{
  "d_mlp": 896,
  "norm_place": "pre",
  "rope_base": 30900.0,
  "init_std_up": 0.0325,
  "init_std_down": 0.00364,
  "lr": 0.00109,
  "weight_decay": 0.11,
  "schedule": "cos",
  "steps": 8863,
  "dataset": "wikipedia_en"
}
Each number is 500 + 40 x the weight over its row's rms, rounded and kept within 0 to 999. Layers, rows and columns count from 0. Numbers have three digits each. The size before them is the row's rms in percent of the matrix's.

# layer 4 MLP up, 896x224, rms 0.0493, rows 293-536, columns 0-55
109:462496486511551536439517495517494475525471480493488409581533469544489499480456505489515494491468478447471539510466519558442523551437527492440554472478479500548494517460
098:514464530443460435467544482492512521479426573419478507532537502484534497509513442553406506528462520471515512464498495444467548421508489532532503470526543488544459535448
096:476460449512432522470489557547539491565539560492471514543489500435571461505521450500470508559485518515545436463483475504508496454477468497499486530477525494484487417461
102:518465498504472435543478467483443528522447458495497445492582482517513521573503488432519524543483537519453530484497520470480506502490493563484492516503454507432544566583
101:511426538561445543436507502522455503520499488490446468548550541508492549432540516542428497568495503562508485514451487410495457477489527487467468471525499537564582532476
100:520485521415470519452468525454471493492494492485542522529459441548429482560437485522514488502468560546525513501533543502461573524531513486470427541539501564495550499444
100:479472536480486504508506449465504496432498536557424514530539439494500518461511475570445534485576502545431448449524549610499540454468517535552516485524476512474550506479
110:486516536413494445507445483430560496502482497515461384526556484593526520502522447540495557530555546457549425470519543512427511527459463488489524507525585589515471514422
105:522491475534544454509463525476478525462546514465441540455507499549467554427446540524483462575540468539493529465591511483441579467548545467531447481528462497507468522503
100:538502471470505512529484472527553501550529447478589530529558515510516450472509469507560420485492509432526516474511507545481550502435585459471493537529413493523520493479
098:441539419509564543561552513522469404552498572514529478537513460474508596540428503544462452569471522421495447457534508472483562432476531533471490552591492461422510485481
101:579495509491455447536490465505508532592451413549487521480489522502530562510528476443464508488532540431510451505535511504462520544472522494465586465539509558626515489547
095:467436531535526394511500486405450459471493533475513449518510488515483509495556505567432475479502424543457421551504557552437489518557539540552437440487533498542475515558
100:481549539514546485502459546518480521506508486502464519451489518442464538448510470506437536443551459525541503515560502532530553521554492503518432496461455496469470447421
095:557532540519580513560487520483446565485587505493529488495536527508559514470513489470471519496481484505429492478473548484552571488489563586527531480453488559491481517507
093:490454487553456487520476538518572531520472536478500498568512504542424583563491468576473591532429541513586513515443518488492492527467447524473538536402551571473525486507
104:452533449497540496419450484544488473479483551517504444535507510506487461503481453549532536433522449401499540498476503488444522461425458491528451523487516565553511508538
093:410444539494545524469514442586522527452519562557467444560476477525535522454469509539480487561488482440476481489503509439507492407484503527535470548546480526485506550536
104:438509449433523495518507587447537475474484536519464474487510522510574465432499481557503522402534531447478516503512565480440508488475494515440546444511526506565517510523
101:474441421403539486428469428506490520453512551484464524463470459544499534528478490513479535488456494497527504482599512481478470494512545512579546513526553576465472528546
095:483429541501517487541519440500503551476482570486523461482539510441514517467531482520546497448430535540491479451521506483461558537489485477494446473464527581480483530477
096:433496519460544465481476501586489446514545548522453511528491543547525505484572513521527436487569568493525522458467478543504516481499491488490527530506538525523453457514
096:503505535447486503478484519436507534463502570400526433556470493516445545513510584542476487551447405502491501463523481518472484508481560532564467588451486498562484532431
102:580475490444527535438517456507472482449456485481521511529483519531535530484523458516475507529443495562504505519467554455488537496499488510516414481550522524482617552524
097:527479497501506506505410505469526469499448516565486512505551549454455552474526472508547520557522477508588477501527535451489527511527566458576463456513531559486463546532
101:504506530485496567425563439535613487454511483485543479498530516494431522404490501578441494533519508495452550437523518508412506524521485524519509497536488476528513546473
101:468464476507502521516530497516561455485540514486502461549503534480537521544504511518493470541512499430473487450536540442448518452464454618500505480513528533519514492566
094:579491470467482449480489509510488509500530521469525439501509541601523473548472526515426482409438522429503516501593509467470525503429494483474466475422521513482557486430
100:561496462490453441509507466518479526468547495410560517525544441553562545524480430526491462486537570472504520463490477558543490461468547516510494505556453462500520472501
105:516514460489475418435467504481561508593494516585538465475490553494464498473522460545406549481491498485537507518505507529531509594489437548500499583449441558561497455489
096:530541508517450553496492507519487513520402466547436472446571470501412497502442513490444503542479509462475479468539499501572533498510465633553530487517493540479528489460
106:456501537448514576494528438510488570505444489534569473406504415479436499485520425475509548528504465519432478377516502458485481493504557511509444504540462486579482508519
096:458450585464461537473517504476577545488462530552535496492540527504449485538487490525445638538482512516482472445539533517475475569539512554542402506513497530482444509531
095:481475514502469527514495538507497461458449552486478486481497539552462549346539514558511462464428456537479534499598502508473539474591513492506496464443556491464539492536
111:482437566442471521452480460486506411503493560573581491542493490492481518518498521446523461512490516484478500488509543588472525491492470513500413494429568562541526539490
098:469469463486456379493523489504500487488519527450477439513509518481480509512529481531505568496449516534499499472505495446420514542552458518504522538510512540493459533503
100:507487462519482511493533502501561559572455507547480506536508487530487477515500429542529455485551566510489502494473612450431493477553489550506570607467475467504476473419
104:446459461461440444484469526522465556417518520489548441441482506524537522443535505498512465505560518549484531470522462493422542468507567509528460507507492494563575479568
092:475475459468537493528554564458517554496455493579445468444469492456531444504459474533528517467564548473519471501521516453519479530491490500470528555552465502505505385531
096:511464502426506406436539458477511410472483492497489481457470473493475575569445495609548496506479514533515480483505523557467511543463576545546481515439495535506534534551
099:556479495522457479502521485539481485510460419447492495585621466516410499471508426497480471494451543583449421493448529538574575492506447477504460540461451488469515505533
099:449492514410555469501531521577478479480525534565494442512464515521506586468449540528509525432543450499443451467454562462469538499513458513466547573553478513520563531411
095:486509469546437422473556485521569559487505467544565458496537457484451438504487407452497491508434520468480595535463499466477455519476461493485517492565448445569510507497
111:483524440445505526482466511463524467513484515514584517488475494476507497433561538503514428429533561464485495524558522491523540558507428522554467517585563563584482445555
104:512513560521553550518571503468535561498504557528413424501488526427453518449496510530428561520570438408501508501479488453447456505556548455549527511468501467580570504432
101:457485478514496413505498535471571528491460537553525469515517450547418536475564464565464540452475451445492476504487473484496492501491543491506503541537541459614525499450
105:467475525466572531448503449509510447502509486442560496507471490528509500462393486580505540475471480477497515470462464497421517554497462507482477508434531509542496479437
101:466553445542578475503402515505529437527492449575479491471559526527510460465537480508507579475478480492510493452461500489464488579538441525500555498477514463487504440491
096:558497441532455495477513508459493451572553510530512485514490489498577453529475454481492470547514481509469483480481506571461556492548509504393553484500521483497568420596
096:501493494426509496537593483514495516533447504474478477506524438474558495459470540506499562490570538433514441495520514467449592460479493479500473555511491489507503498423
101:544537525535476437509466535495473462524460481457505473544513524403598572478501471494425447562535468578478460513504516451406596451523504501451470509481489535477510478490
103:466493410483489464548508488453590544509463486502465535484492501477501482414484428522502463440415552548471510459527497430507486538482488528468583474405467506486558531488
102:498517539538445450453524521445527509445479353475553418498510520561521507549498455468446474582487514506462514497475571532478538453429460450485477522487516517535529470515
095:524490475524428563492477484534546563428539547417483513494471539537520472578453483560499535523585488523510503477559550508468501499428440457462450499497483545549494504534
093:486465490581501483490503576537579495505472480501473434516519517461530515445517458527429518581455512514514445503485537534482519541477468535522511526457484532556493490526
100:439481482438482529519494475488491524495570532484517519532488476441497509491535495566475473472605495523535500452449540461497539438460589473443493475544546502515509452436
099:489470472466500517483458571530453497546453525516478502475522478517497514513484473435400568522423493455536503392480532431504479467571505505580452442403419555502548498483
101:469564502455527456436534531491497515495473576517479450508537412590460494456509492528519448595477489513491527468517528481507510599453503485536527486461543530572520446460
114:489505512486539535589507537491566633457426452557483479577577427473484503480491500533432514412507525435532489441500498523523560485540468505481494586399584473473520435431
098:506415487486516501461433493469470460553546461480571510531487452494485536494459531470557470529439533434432541371540547515485469542541419516555537468460521619570499481441
107:450557459465515457475434550553498581525544469547497551562502554510496461550486571513458531548548474452529544484488517504513509503468474570392500469423558478506547462456
094:488486517474545532499491527436506507579452550499497491522467468535445517500512461555391579494488510511469490457598547509470531532454519501514429442469534521467465480457
105:457516427396468491444421455566469521544546417496589460473473483516478531488511474558510515434459476539510416445526529470533544514560488595565478439472498559462496451503
105:560495465465536381514500594466503488467489443464464469516492533497475491486526424496502475515458529501513437478490476550452517590481467446524537506521527527499505425626
095:433528492483575544508562434529495505462542496475486488424517533520568489493521526512492473473539500432446457472520538492541480494512495557437540527496522457547671486450
095:470416473433521469447476473564567490569461480561477463487460442556499525522517496525525603489498590471513514481466587480477527549521454488507564526510492548540484445587
101:520554455510516491421481495450456555491531504513435477565485539540494506479441535519474436515516489483478558469506531569459469482482532498533523489539454509560540523460
093:483490521526504517499536534435496497511422510471566565490505406488483495511518517481415565471488473475561502512519537532541456452481514476469489507442485530611497508559
100:483525503474564422538549549556421491487448470533453456522518404520500447546429501585450549541493548501475520525496547567480561498517548469477542511513548469488512556509
091:529532527528461466528460475478434491631494464512477497526476459533517460496522536504513445484515542448440433458515467525487552508561505477543504518537585473512486447462
100:443488541432532431567499521543488494460512517484521520487517489518433560500480503611510472498509516449505561484528521508406448557448499523461516532458497499538434482505
092:522458486524419520526513490481562416501502554478519513443533493501507519474541423500488487488535540535456522455421520483481593489452584481453464463496581492554503511460
100:522527494464452528488482490417436432549538515565526520538555516512456472487414451479510495554518420468446518488532456546468527569541491485541472471506532463496485537558
093:454484547503492437518443462426429463537458525510477455433505522455442511513510449566554491546506570524557485481511526504502452487468531449501446491602473518454444483503
105:488539476546553458487437580496474480449550472549542503441496476466477472468467478537509511443540550505445549502491510443462488524534495554516433470590436514475434487447
095:508479503499433465528479466524467517488503545554519491484484483503492533447437455537440560545540516546537559477555562581482479449477491440483477549507488475513524496498
101:427516484502538502443490517517452528446545480492545462503565458544494535508499491550481464476527565406392626479512477498501500530507526517565502527487463522540596487476
095:461533486470499455489488470481534528578469535467620486457520509541532516511442508558438546530579510484498514485565512489493486498453459557488493537507461513481492452457
101:450555519490550484497479472455537539474518473494497410496470515455417501495559510521517437501541451566441488496469514506452547509435574541508531485524431452441565471451
097:499522421461449472520467497527552566551475565511483535505519514535511493565513510514487545479551506504476500512539469476482521534412531569498468528508574526566508404434
102:492514514577529512435498554432414478530593487554603511541522523559525522498537468472483432475489452442496525508487482469502510494480485527534525447522506513499540475531
103:447496488511476527465477531487486472536502572500567531463496569507466536497502509497477512455511461444469463428530582501484547566534496479502446459457463497503566525428
097:486480413442526520579504508477433500504425507515561478461557465501503548464475498490521501451471506494462497497539523554505549526582440593508534512407516463493503432462
092:501492511522566400436500467543474531528488522520502488469510459494482514536450506537473571554494506430499487526547535565580568469442554475482485597501514545518474423476
101:433466458503560494534482499535542500517445558511472482527493493490489548553522516546493546454516518542496505451563532521491541538549475478534488592523531513430468386551
098:521482486460537440443517488476506503478562436528458500451546483449468508480496500515449493549556421433482498426580528498532508542570536504484495453591453463431575475561
100:546409517467477522450517509463518523558552506505516458514512524587508524465541491528418451565457489548492447419534566532462543575483450447461532524425550535530494455524
101:478508557496506503442495463544455463530526479488540504460493385544478542446527447476493528417408551479466536497508472504472478483492505480466500486490501530484559425480
097:563481473459460540536494489540468504541527486443573510501526465518505475428501439607505493434597510476499465458554506475481472444511507505576460454435463516509557503517
103:548449529531452475500585481468432488579451505461564426491483475480499485549477509498489414518518505464450464500536516489478536412535615471487487530533553488454453524516
100:449412504490523530483450473456467532526468582525535451450467491482482514504553543569510542423492480543479533567506532474527534559500508557475499559496453570461463496483
100:505478531543534486523424611471583500595452507479514513501500540487511543547495489504516565496500507544483537482528531521514488489441548486559450489486563555483491497544
102:545461479496503452542535508519493439476509492508563522589519513558495522445554487491386481486412494538501516543485518575507508521496460460503517513423569507465487483478
100:485482484496509476511440510500505438513543478566546529384578500462512521499467433493587522457568549528495537475454535468506537536518478597544448497540507468453470479517
100:447494424520427376481515468511514557493505482473527464564536519528419531511523528493464472463557546466535542503533500477456497498527565509479545502507448478504477495551
101:526512445493537537451509534576494477467517554513596510487541527484464479463443527514508506470533411528521519509454487474454502545496506536507531444490508552516488403562
100:550504533508524487497537500555488453498505510472479446438489499489477475443529505574419535454549442484519527524564485490494497495434437522571388501466513530508510448443
107:485499469503476490542552501503460446558409524537458494565491497513516553516511476512518533481471513364474583482483481420512520519569490558487536536485575507540510457514
102:529500495454404507442428497498508442486550467489525468461484481481533514462473461509463493553485476531541503431528459498428533502510507549532522507534468543555624464500
099:509556499498571488511571556486518510552548492395477497433543466571533500507439573502473558449525494484443464506550555459482548514553450533470501525535440566474580428558
096:462522406536510503509499521479566584500570526476543506567518474538546559501497525523465498503493560436521559538528527468485492534451534527547519499572509473549515455562
101:512500464499506466540609497491516580421486463479507483553531418517519436435503482493498494491548510523436487534557507420495554490530430521505521512515508505575541433530
101:462525433554527481511513532412539510515430498459530494476519451532426467507495499456430501487499477467449508534479484562481487525497480556510483596511573454514499444484
100:521482497517493480459540551502452437498541491480480525454613461479404487560484517482496523574473453574531508479436557511472517415508519520597435477533484479493514445534
094:486502556504538467480580459526481455465478600544506482491511555506490532471494478555515580513476464519560444505562567488495445516487518559500495580508455495477564465415
103:401478456474525493470507553529538519527425502432481543509517471457531509501516415515481444517548489523489501386507494544496516439467486538479548481427455501493535495574
100:482478524545517488474480562403439527478507511467537476574456494491466543481428497515542485499516547484477524548471520515480538552442457496461475589494500482512475466499
104:426467496507563516529519499493571518451489544510532439458473475531550570459483483425440486532419527434430539456594499522545478512489478546521543471545516484478519463421
103:486475472527468464446503438453477587539459592533536471563523489475464505517490466519492502448445539433525422535508550554472501480515562490566531487528472492523515510465
104:575501485473499524550513464474459497504433505533474565538498461454481534483534423525485561541541418541492552456530474428490503543500440484487459529476537489504528516503
101:488555534488448485420514515467450464561496554590532508563509522493494490450492461516492489567491486492530457493463564494489501530467548551525512495554532530566511519479
093:547427509467536567547493479575577499494472579509550473463498505500458560503443567515500532500527545541490559549540485467492529489486527442509504452508547569536527455533
099:543497447515430470435534548547504540534560459506473433529469554442496554491487462527501483585498510495504447493488535541461582499511479462525504525405506505528503451508
086:460494473504555483520509544460460464499497573491427453533502496562455532543471424495482522492473390546450562508526481462487443445473497539494512514422511559526526483496
105:525492496537464494460505506477464507530453490518507454549497538487514519476507410554406509552461510503502508484461489446435503545509596549567507508482536485485487507487
102:471502452472559481499451447587512402593516495511482522511481524590462446514520416515421572530462488483476528454585483491557528504508426535545474499525538529469474407501
102:442470507488503478530469485518461477602492465450475416524522477423548584467540520501529524473516528485480473497466489520498534522431472541554466514486509499484514475434
091:530559490535433445434515574473515523536508448471502569461561472494478462478512495532508488479448531483545436507516499477568495463465504451525432513480497442524515505465
093:422517508469481520513495477505512477539600516450498501473465443551542539483543500430495543452520475499444429470549496536487544531530455584541490467571442523542520498511
102:494479538463521484538556504465431544590481533494596421584487433472527569509520488477494491549497467533465565502500496470391526494561498488580523505507474553545536471573
105:524455523423507500502533488485453538533541602538485375483435495433525458465500443448428537489485523449518546464583520541461483511433491470581436530461501484507532464474
101:535414512462467543501511530520524515481520526563535508495505463453442524513507496468527517492496536527501503497502531435428494532551476495570551436446517516563472451532
090:548496551472435473543508547478451546478520455465577491452568480564532478497512456459467503475544498532484410529478508468493525494523473490466485481522526446548467534428
110:523513451532462512404421403497515478533550544500575463505468487549451504478455517500492497494445485540447507447455516468540493544526520555509528563510480487485515467488
099:472491503548424514554528504478454481475471562429451385560503560466441592466505499449474498533497395549451524484531480475517495471429580541598560473494483522593481499542
115:470444442483556464486605514518493542469465486481466476448533482497486509491506500578457477500550481483475462489521494454497486487491504508465444546430470512537511467475
098:534447455521531498417505506531550553507535515562503509439477440434510527486511471565522473500464450527498526460476526498532526578499511507480563514494525534520507447498
094:482516497521596537471482538458515551460445458477506448487465474491467553512483538447444463529507515515489490515486527479490465434457529462548600520488559472579519507520
109:484540500527441497458538573451466564502556470485491514513550491464490486443434434505438442502559458524539513461493478527505597475468603541499445454510494524518524457467
100:505523436490568437490506531471471490509550522591545481568529574507491485471538485478505500496509507486439481492569532507454612501551465477457408490492539497490550440511
109:471448501499547578504480508535551496506479502529483521485525478532497516522470460493514539423501500465432498441497565464521489541513455523607498522534507493504555492463
099:542553513517439461377561508448412390591536455429497457509532499485449476502485481473505524491484414557497477502541469547435527545527469534483497579482444505486517443503
099:496504477426538414466550473510515477492520539518525531463514558529534446498469491490447505527464486432463512489520592515528482576537444555512526522533480536516505537489
103:490463506528406474468495469439577406498447497472503465486498459468525545469547424505497439595501512552514474482550483470481566526527497557539496488482441461530469451527
107:499523511576536499504435496493522547452447534506453531449481527456490542542524466527472541465555497512506471429555518518471568458472479459574477580511461485452502531484
106:547553483547500504430519543509468495518514595455488448466526551544501522441508479484502468503424459541396459470487553472483518560561542531515518478490487430458605458447
108:503440464483461493497503469421537437460500518539505448466530494488484496522475458526504482591504530411490501497465567542500463540458515503429522558457469459490532532496
096:491479440510597503522509502494571512576488470504452532496469447486470493458512480529435539525529490476503407484501524423525522554498464486571500460508513493493498443548
103:442369484511443395458465494401530529479462529514514472521462495477473514488496530546476528544486535499503512487558495472389502531530564523477482556460482507521465444558
093:476512592523538440525453485505489408512464506584479453548508481440477532502433551495510552526583490514508461481471561386432486541538454564479470497547475511444474508455
102:500532478532521515517440510482454495488534539479504455448473486511525515515444525528496536578488478485451511487514539407492547512573458532457554592562619500530489513495
100:458517477445525506451472544508451549461474411469583509467490525584503503509491509504532472432536474508504462460464552431434492521420525582466553524544605559528500439492
096:504450517448519506488498538465466461520529466561480507492488464460438570511521495487480493518503489523487459501494496445458492544431443476469514459542557525540561481506
106:485428414566452516503483564503537476456465477476498547506507508507567507481437475488510543526474601518522550478555529527519504534455434520494536467543496494578526516511
094:563482467558506503423520524468453525566515569547504463479506513497529495428540567529517452521478479454492467410560523465420482521574479550545482525528543455525574448457
098:519512462485450470458494559534474497539509573483512487475533481515556499458508484501505530506432499483510463481546512488533536562487460487543530496502584582516530472479
096:492537443520538417496469518414447501524548546440499494559500459572509521563470468510460533523451463531484519522514539530475483562432477445491412509549506549486463487519
097:458490471513541575517541516490460543520566577506493486601461442490552522521517449464461485472465466484512505467498542487471445495493476565587531549511494500491477497502
098:448524457537413512423436560432491521475543498561505451484487524520552483484466487486521526472549542518507536430525530463437517500466487511471494463524463499563513425439
099:463482448522493513483426552536486426542487505450458489565471430498437536504476512579504499519476533493463503428517490531486505491463540493538551493488496583563510449506
101:515469492505473524463481521507557517529572545526516465503512492580462499413456491528458483503553568450497509438558484494431492472473483519470466516514497504481537530512
102:485478529553537475465497484493467481540549540551549534539530487566512521496489525459515531462387514507506481471479536503397511543504535497467553502551492496509504490488
094:474531516427479531461447512454515439475470541482505509437481510535478492480504472507432465487398549496473600520503525513460543574455504494548450580495525447455538486506
100:478474507575582492456449456477484515509495534459462516447550476544440570476486572567423465501451479522486531482470556491529494467539491510570490482511467444546476491447
091:418407418547519435459505535421518467461480517440511421489598480579475500558486411477478486514538485472492479484486504473510520499474459498468476513480572561451556493449
095:517443484530525477530470514546439468520516498500455468509440534479507602521504500540523486466531517474516419472498480481527505516488517424458545507496590570540451462522
106:489409448466529433454520502480564477536512528493506492552527431451384541444487467556463529499571533495506477522534531590511502490470539525511489457510441629438466443569
096:525543427516451517500458445469484502518475497456500519531528492515458497447442401505530572489485527481491508446543527566468533512477484463470476512498486525582497498551
096:536500508484466551501489460431436454543490473424510464511508434545500509502508409525462526470472467472470551495557539509445508535514528588541580517521485449503532522506
102:467490507500471424589539497509441546524497467396509488519492500455474475515461506586512531469535543504491522476531509530491513492431518471465509559439530425540493466443
107:507453532600460379496541556430524461490509476553466467564481467485530530455497477508504462535444538482454469519514449442489504546554488533511557570477591545510512530529
099:420498499568429530432484451442498507539452542524532486449492525505543493432551512517468499494547524422508537481550561505497540570499468496526465548538440583492510475446
103:491472571495516471524503524549425451495553521481561474507529525466496531481463448499494539489552448588424553504521532463488554489570495530501440469508483489497562462562
107:410443493469486522546459568445494578435505561524503504448457512467448546446471519563475490469548537507497538519562536533459533442498532541530495525471506525542514520534
095:483461540464455474501498449499492506521469600546519494472556454508476492443495432573466554522450549424488527480530517460476497542460526444531524479507520473478487519506
098:480474447398552529454482529497422507440497496581554527515484470475473493511520449526514451466528490491522447458465541435527509503554577560449539495512560490476565478445
098:489484466401498495472483557498585522508531514478518509506479518486441516580510482478518452496543521554485476463519493503445518546510505490490403523470518525463587490506
097:508467511544489507512433581433476481496527472523494457561477529523511548490480500546434512485557436505452470517524574438509484523445466516483481488412508554592541490469
105:509491511430435421545506480526479563468483542449508493501608519536526494479441465520525558531494524506480484495527547528505535532545475502473511546573482566516498517508
101:497489459515560463537505501507490453514516530459538548495578427549531531482380523467478467505493512496485495476571496503489516557544456583451496486529486485496518499532
092:502514483450489499474486536473581547609453555478513441505516446469468517510496536529480556569448562462522438531582569505515497471466492505471481524510505514545460473517
103:531504484492431492474426446431480442502507518432507560535544449556515500485460495559442457545466512472484458504563493551527538507514582502451497513449518517603517463448
109:501490476425473440534435424442462502499549437550498515497509490460598519502549463522480470507531531458443501471533517538501539576502524522494496497511506546483485524429
099:499462503444522454522483467544473484514488455467447455497493488514483514544535480480513521499513493507521552497527547494446526469480480461469483553459523500514507560467
097:550511477504515435519447503535535447548535423513502505533517500482475526474573513467489499532465498556510420463476482476466487536564408464543468486488615481478553378491
097:474471439494525473481499419451483547481529446519539539496480456581526470502410404455442513504528464472446499482474491429524502478534457549483566502487530488481526484501
113:457411484497554469357480455497492470501501554480469501515549425554502508492518550459483536532489497469527509490495496440545506536411458422492544458546495513571453503546
094:461475429504529445481585448534500504460464553524517411475445462486490506470415541523494459434502462520512454505485533441491546499437505532513417519508568533490497464489
093:489460529482502522475531540460534515540499503480451376490552438541488519475562505473508463469514505489464460489483554456476506497485545434581457538559479590472525474513
098:528520567561537509531563508471465438477505505502501512513491449536539460479473530463509556502522513504451510437504499460466517475535541550501495454506421524533590483510
118:497506388511508501481435427416555518473515480464616515500573493533405518462510500482497451487532472540491543501477508419446500558482512545483459524490442538503594487490
105:475441528491481428493477482486599495465473491433495469479478515473476583427542457602454471499506520508420506514448497516411558509474526510457559587443455448526547526454
112:426474508510517491484502466457465538480534526542539409460484548502542478484476516493477510485484507545479506460473557448494496536573463537477526570469529486583504487497
092:472475501442566456523446540458535511547435516510541487546520486440532503569516450541487581473511489421506546513523543509501506511427447510447467463481528506462518501508
103:498557447457587429529495570489524469450525489540482431394553499556504499525495478446413515521534514490456480460555547530532467463542446494497592480531515505488570482432
098:528533433511522470492470547513428504507519527615489501544460467467540526484505486475518455519483513506470533519538531502451494531542488405493516517569519445534445513492
101:476472435498502463499463518468590523525584510515455462550479518513512618406506549505423458512532521496476464441531603565429498473533518587491542504493471442568460488506
113:506479475473483542490506458518494536484502499485616494492604409533461616503428525502541530491531478523489511468489522468469457534571476541551516520511496488477536500463
094:435492561406573526498534518454497455468498625541553524413512521530475517513479469501496579538501443524516542459511531427480504520447512511549460531512428487489452454491
101:519489450504511455501422465498532539512434516467496469462557551470462608516388428515467485517543549548517558521556526505461539458446516559519476541521470545455477460546
096:506508533487457498548534544558470442497475465462511460489461422488437539434481476515488515484455576529414471492490472507466505561555439556506508512470489502495552520468
097:517510557457444475461538450503454491552510521453529463529543542567412501525528473532517507513519521473466483423552489539515488477500461531534467478463507502557567450482
095:468458489517463455528427500531552477508457504438529488495549556509481479523478455478502462576478490511506506489445554469495488438478481405456530475543511538587514507428
095:517461487464426467519485549458549520496518464498541462520512513483455520442517458551506507461534527529496455524576543496433490459468511496450549485408478513561491507552
096:509491487480550487447503482500416561559392484475440476499506460477479561507483541497509459494475590532528532509524539520515525499518542514634461500434484619499537487479
100:451533445466540401438502497497545521492492518436516425477499519530547542446520513576508490467555474451461457477436533485487494553449506500471497568501578529571509514409
101:420461501488479510405442470438506447491434504617498456520447554488471547476453535477513522556553535578516517503439519481501463545465503522458501447528537523497465505567
101:413466462562457465497465499486527541503526513526501459569488553580515548539506509543536515543496553496487508519499536525477492480473498473547486547510554525439492426504
094:503437538456436533469499416438553461527487539483416483517484475478482506482464510553542417520465512479508450455496578551520512506513468507510548462454526546480460444442
092:465494483412493562460480418450469517459555554465480486552444486479516483431482439486432428547547524462489517452540498564511482448509530473528495417442491524476547538511
100:527426420552526482466529526494534525465512571453519534549539500585465528460478487546434468492480526467476470457543538426510496497524497472429534507523530508436570524499
098:485485520515460500550440456450528534517489558521494453509570469482414561567530503442513534520418525467460476466493513526446564558554510507521413534424410561536497543509
097:483487526498504521476486502441467568482513483544471503489496523428514510505512463463447501544570466612452492519548489524488552484498470439551504477528428460487471496534
097:481471468534527446535520446465487514575482544491571465568528422510543521501522481474446498552480488487461481505485471526465577520583479522577561470586504548514508456565
104:449537556459530514467548478525506457556534482447521413493564536500512474507512497513521515448567490524441454479456505435432543500471480486493431473446463545568486435510
095:515528427511446474494468401458477525547555579545549516502532474504497542449529497525548494482566536548435466522521522445507493599574511501496466558567463471520478459482
098:508471430501559430572441500535500551550507488459549460475484516496486550549541431555504516526471531458524445553463549484461493493500525545520535492568437448464532512473
105:490461484531501502501441545458484494491486539543520466513491513487503606493463561516470529612510515517436464450478499489485489455494574601581504602457510484543504474473
106:502481469476476421574473565451455507473528539524500492448537511572467505471439503516501534493540493455498454506514464492491504599544487635516481427517508466547492515494
115:520503422533516481509438536517530570533453518517514519491501490558572484535464486590409524454493505523521598451528511519517509493500527498490541478507549456537453411472
101:484466520461512516474516498490558465539506491423478520421464483455509461417452460567484456546506491552491517490470529555425525506505480542490471589510422511504542460523
107:480530499481452489479515536588494542495469545472538525505589388508490526492466509502387472498471481444477446487580486484508515589496485587479474531534547523578546481447
099:548482511533416431547444456529546570534499444473497501524565496503513557549559463513479504490482514466496439451494547564522531457486522512508387584477505455494516471416
103:499473448464491485504450521528460483515462512484480481494462504521478574520502507517493527448510567476463465503573523507525546582480464442559583567550519534539466404562
093:566485501568462431509484582486553513411482477569543481507487494548547462466511445528433440508547506501472483469470500523494515539503516539501508476522553469526620466475
102:397443490509418493440475536575499554479516485485582491508537512548558527446502551569419508492446498510463525529539530465512447503438490503513493535525541472582519487452
104:518500468554506531522489525517482472467534541498474454484483532444442584495495511576450458494485485487503476478515548500540540524624543515502504451507487578517545453523
098:494472499455519476484510520556531372567519520513476438428515493479507496500524468532414476533443507529486473487570528540504493565465530513536473498445528558510487469445
094:435493452497470516440454515432490508481515455549535452431500518506551525556414498478529466477530526497448559520534508467470502493437587511562472548536533507518496485473
103:486483449518552532474551531522592532462553530532550521577484433451499503484434493447531514510511528479455528428542505389520468527502458578507495450484498477498544491538
102:509445464460549459524538478543485520527496487479538506424537434541565518468529558500473549417488548496513507468504517543552523501609452541468478547421472477509612438506
100:420525444525505434474487446550485519480424496482467433449617501541462487452459470507522554549539542455504529533541513497523507478483517589488558551438459537518538520500
095:469498451511521392493484504564540541493516554541529480502477486488527480544439469452529525546491557555462526511522535535511456468537441527480517540459522497492521456505
094:483501425531527490495530482468481575510489597495500396496492429452495524515467491550502551503522525483488541460496516467419522498515496560454535499476487439450481535425
095:468488537449542533499440539516536522496477519592546460440569482538512491558466538492482557522503462580466454456492564484470524515518560486463510498539558551496554452469
101:478471439505523497451435493401578487520528460489501556505556473561547546489475471515491571490449580473459485523447565519517472518541504488540546515528491514522477502535
096:510477507401457439423497572504437513486512527404456494456556466523413479512498456476497459539486538451459536467552542516474506521499508525522469479516460543499466474535
092:434450487471480510474417567440517551545502605474503537471479443518499517496469547480432468473476516486512451443553572514536550477518513546537544484435499538478553451529
089:497503534499500486498493408442413524501525534472490493465527500564533508540527483541514438471431517482468457525481520416534452491479465553491506487506523593451519472514
107:472496467527413483444497537488457494507457543537510479432488528520533492491500487510444534511584470535497443485516495478455489519519468560498427513481554514513536470463
104:449510451562476496496512517493503455527546507579527541521568471468464449508483511460468495482517496495515488442537509423528471559551468577579494498501505451501548508512
110:506487534468577429525510516483545484547526504423471436571517517389439528501471506497450517541456517544442499431508557565464485535519530549535529530434478546467488376429
093:489507398507489515585477574505526558463487460459498430580545553504546513529461450570492604558539569465482476470480539500494501401510435468428468530513569480548530533447
096:504537530414385463458449505575485429506531563426538491437480486504512578493445466556508519461537490430475526394559544483548490484428513474527472526479494557463538509493
102:458473497515476527507451480477455509499474491512564445433551513468425467524551529522491541526518448503453425528465490449535519482570515510507473527526520509552511469418
100:460501504455486486511481507586518477481498506515544496511553459456401480425516457513525508509454520519520548503543566491525559544558462503462492504507534588582514443558
095:517453516469403414430545492464432474483473556503500515480531512450477488499475416549560461518472459493500474475527490482550515522554543507475567468460449563541489520567
095:458461518519514535473450535424434485553530503522524552504522451484506557504468471544464450551504498529513461494515533523411499481550553498451491502551494499528468552534
110:480467506498403482446517490482538520509500564499481496484498514527529525554454519513510503540494511501526493529516503519524484536496535486439447517520480547565534499515
106:489495462440528509517529521449481494469561509558488533469515484492454454434435450540447559529487434563492531413476530528458471471513518604438525486497510478548550527515
101:532446489393520470479502502456479518444531454509462494460475516499497497430438474475532522482552463489472470520534522428451548567503461565473569525512450529535572455454
104:525485552459462481447517481511544413570478488487570451464546480457475498397520403510495552523535458516448545498465526502452468518472527517518495543500484534507519533476
101:500459480451485519509502454517466528503538522464502476518466469482488499549419476499532542514514477474438486469543564471463462475484547464512450498486481482529478483504
099:529530514540461470432438512515521474466501536586500492507485532535445515423486496536469445514448444509520485475427479398445476469496480596530465511485465471529536511420